Each number is 128 + 32 x the weight over its row's rms, rounded and kept within 0 to 255. Layers, rows and columns count from 0. Numbers have three digits each. The size before them is the row's rms in percent of the matrix's.

# layer 2 MLP down (transposed), 512x192, rms 0.0809, rows 331-340, columns 0-95
102:157167110070137145144141104115172234146134135152127130114164102127083100197105145161132099147149097135121086126134161154138162082095133117103202155095101085137094081183136125084117137163073182089164117117139083151111115148157102176128125115117150115071147086101077146096152098112147060154
094:067134151115203132153144132156074152096102135127131131118158156167108099084106183078127123106116134118098131095123141058121166119187184116085139116142104149185103093049099117040121154135143123117156107137121129135100110168128208123122100140124125113155059138156091143148167145136104155095
105:161104136137128155140125153136131096145087138116136187079098106169151178093160142129124158188059121179060158118076178175106128111170107085155107149177098125176088144059111126200181086103081174117166157125084117102113169105149118087129118101102092101061113142139116173152122159206158176111
108:145121158151102104110163103152102120117148156116134167104145150120164191162153150136119175063128175173141082172107098158119140123150114135180041122160185092104123164109161117176133187123072148099114104106116145146134079142077064067112138171113068215076144134113153154107072072096149114093
098:128140126187063152140115096147081162171134113163171113091123168138171139113140057182101121153111125176117095102106159094162222141101111105111104114160054115165186139121111095090125077097118132111118132117129155112118159138114131104149099126129188119095067100088104158090122138134104096124
095:154191143134173127093152114116112146160142120149074139173108191148100109143131088061136087117132081126133167150135086118082070082114131075122136109173117142113151123112112126076082155103206118116121176126123170128126100102139186184113121129100085192116144139122166168103132133185191122112
101:128090111080181115182197129172140134046112108154152123144041098149120194125215167120138071120145129074163137141141145109082084119114114145107122159099163107111182096086118113109143151191120149088125142179153134168115108080132170195159124097093106122139085088142134163123104093083151109115
099:113183131193152174108104128092117125123105146138124176102126125119193158115115100107180115103112109137083128143089135136122109148085161133137107163112117128155099126131114196138199125119093159104184170131168139096140126126131143143129154128115065204099111182150197164131112189058165085068
091:085151082153191140139124154125129118187118155096110097101135136173093140117131128163159098082146175071072153187153186135102115131117157115152127087177137151166185126072072192145175121129145151152048101116072134128159136070069131143112081109159110082075096174163086106086139124122096182177
100:158101155116122094097111178133134126097104110113059119142136099173167102142046106166119103165066155134137106144060165146140091182212125119147116146179157126177139148099154114126176097054135055179111152142123148160152140097114137117127149126168098094109176193174179131139167125174102163107
# layer 2 MLP gate, 512x192, rms 0.094, rows 332-341, columns 0-95
092:114045179132114103112085071168136131166114134166123160125158165122066144165090097156112131109185103123164102159124148129100123078116145110088070142133133082136159166110144093173119120070104157173125129145140127130085117141121178137179146159121126122133134168135157117114109144150113126100
100:097127110133181073142108115145126095140113106112128129132105091117171156143156066067095066102116135119139166151110173077131157094103116137139128078130065143118129079170142113134090138165071147107174145114165153123111150070079097112059107078154160160177148107126142131094083083133121133135
103:125118128165118106169135100174109107123154115131120109120162142135103154166128159133122102110123193143173100185132086126150187119153126115186080138125150124104162180140142095107115195124065153085108120082116119129125132173145145144082131166119080172096159121105101180088059092111099185074
093:078090158112202133086155155145154123108151154073007199124094129116109144114119115152150077145152048141100151103102102088149163099099091103129152128115105124136096124087143095089089120087132153124127154099070166119119117093080128127124187117107112128176136155064141111126121103178130144154
098:144196093132072112098140135121100063130114201115116109131051172120145169160167101111141074081056155168134123101134101052090152179154148093145179130143101143123088082203091125127098140101135108099146090134117092110138108155128206097106117139127095094113118098087109124136108122159211159146
093:099134141119126152063153161135128104135132108130059188132130132147131111124079156153141070126187121092106128098141105142140114110161151082106148154155143139148083102114126140069129183123175087122098107071121087180078088162120145133110157143152073132099162084164124129108158105167121112113
097:103124123119129105143153137124121126173180093135119134156106104177163099099096143147132151130145107147139188122112119212196089098115146084129119188156145094175122136118088224115207177190100161142149151069141115157123168163114128163126157139084108186114081192189123154109097135098087153087
092:123140138109096105201046179113117106121163113110123149091110091137103088068139177115073090089137104111124137148158163138115119149189152118192178091162095112161133102090132171119086160145080140138122124175114130159177093103039108086121104130091180117134193073113081156130106124156109064156
104:135087148147151157144163101123135162180125069157119142151101190113059118111128139131158090108170159130225114174191072115096109126085114089161157034071126149120139114157130143142116177191089202121145135103113090132147159189098105135071107109129146174135110148145095093163100151103123090156
096:147119150162036068101169097165141079087096139128093119097084145145106125108114133088177161105095132135141147100142078094094143123142131056131120091103047137118129151149134161077159134193061078161108116147136157076103108169082117121082100114121118161062115180154103137162130092139164046141
# layer 2 MLP up, 512x192, rms 0.0878, rows 332-340, columns 0-95
099:138168115068074152150148106132154118097171142093095154190104100139076165101129155126172120180134143138127143127183149139187127131090114171154159092110147131106155100145083148100157115138132135143130128140112085177133176064082063126076114048156165155045173168135091144125115129105116132118
104:205125093084112083100165170124136068134081122134119115136130079231118174114113167088180133153114110134121161152122144149128103121149048126144122118202106126146146144095116120153163183102092097089104132052141121177103124112145173104113120133101081122097149116114076200133074123151186183115
109:077164032119137139098136125127106132110110137164102096114082126117192159135149073127128158106099159146125130146151159108108139114142126100110106112167167103152139109161123144174088151133114138128097110118061174099148073133124114097135111095180055190106144137104160085094104150140132096171
094:177139132158056154138112088098104182141159097200175083139144151122081040108157080145110129163092133141123112110128137123121129176130195099101123137126114144146162119156099150102150123161110130111137133139132096105100156120158140167149077201135133121091096109106110127094139164136118081069
097:101088126121141111122093121143229146148109112188110105116129094114126165152081049094191167090147080182139152122197175160149132027168163121083140147176107131192096110167144147082103118098125117187089183101133162132132191061125137126182092117166103143136132165138152178094139071156138205144
098:091099149106129135215142138143172081139055141113161113129137094172143078153122128131150091151115130053105166085125093164116136119116145173112160188145129111052152121156159120109111157113114116171135071169185141184089061095120088141205162136148075123127098065137113152118063177149157176118
102:121176145120096060129092110172108078135128141098088101079081089180099095152116089134094149163126133102116153206148165134103135119147045159123107080142125129097128059086082161112064140147087124146109107115075179173125185137099145105181146161116222130124098082110163126106172132194178150137
090:125145102147153163103105104085130189117181140159082167199097097056073115137070176141117123098217109138154123151129151081145100126162153072179149123073128145128118140141107082138118137154206109135212164121099069112122024129077117147142126104098187144145141050123147110101133072165089139176
099:128059099161086176132155096150134153172136137128187072174090101100084167150163109189172120110145110103146141116155081165139075099118149134122171106077108118120182144138094092151142121123084140111185144102097129134096162091169124176142134143131165160138180097169174138094124121142152074115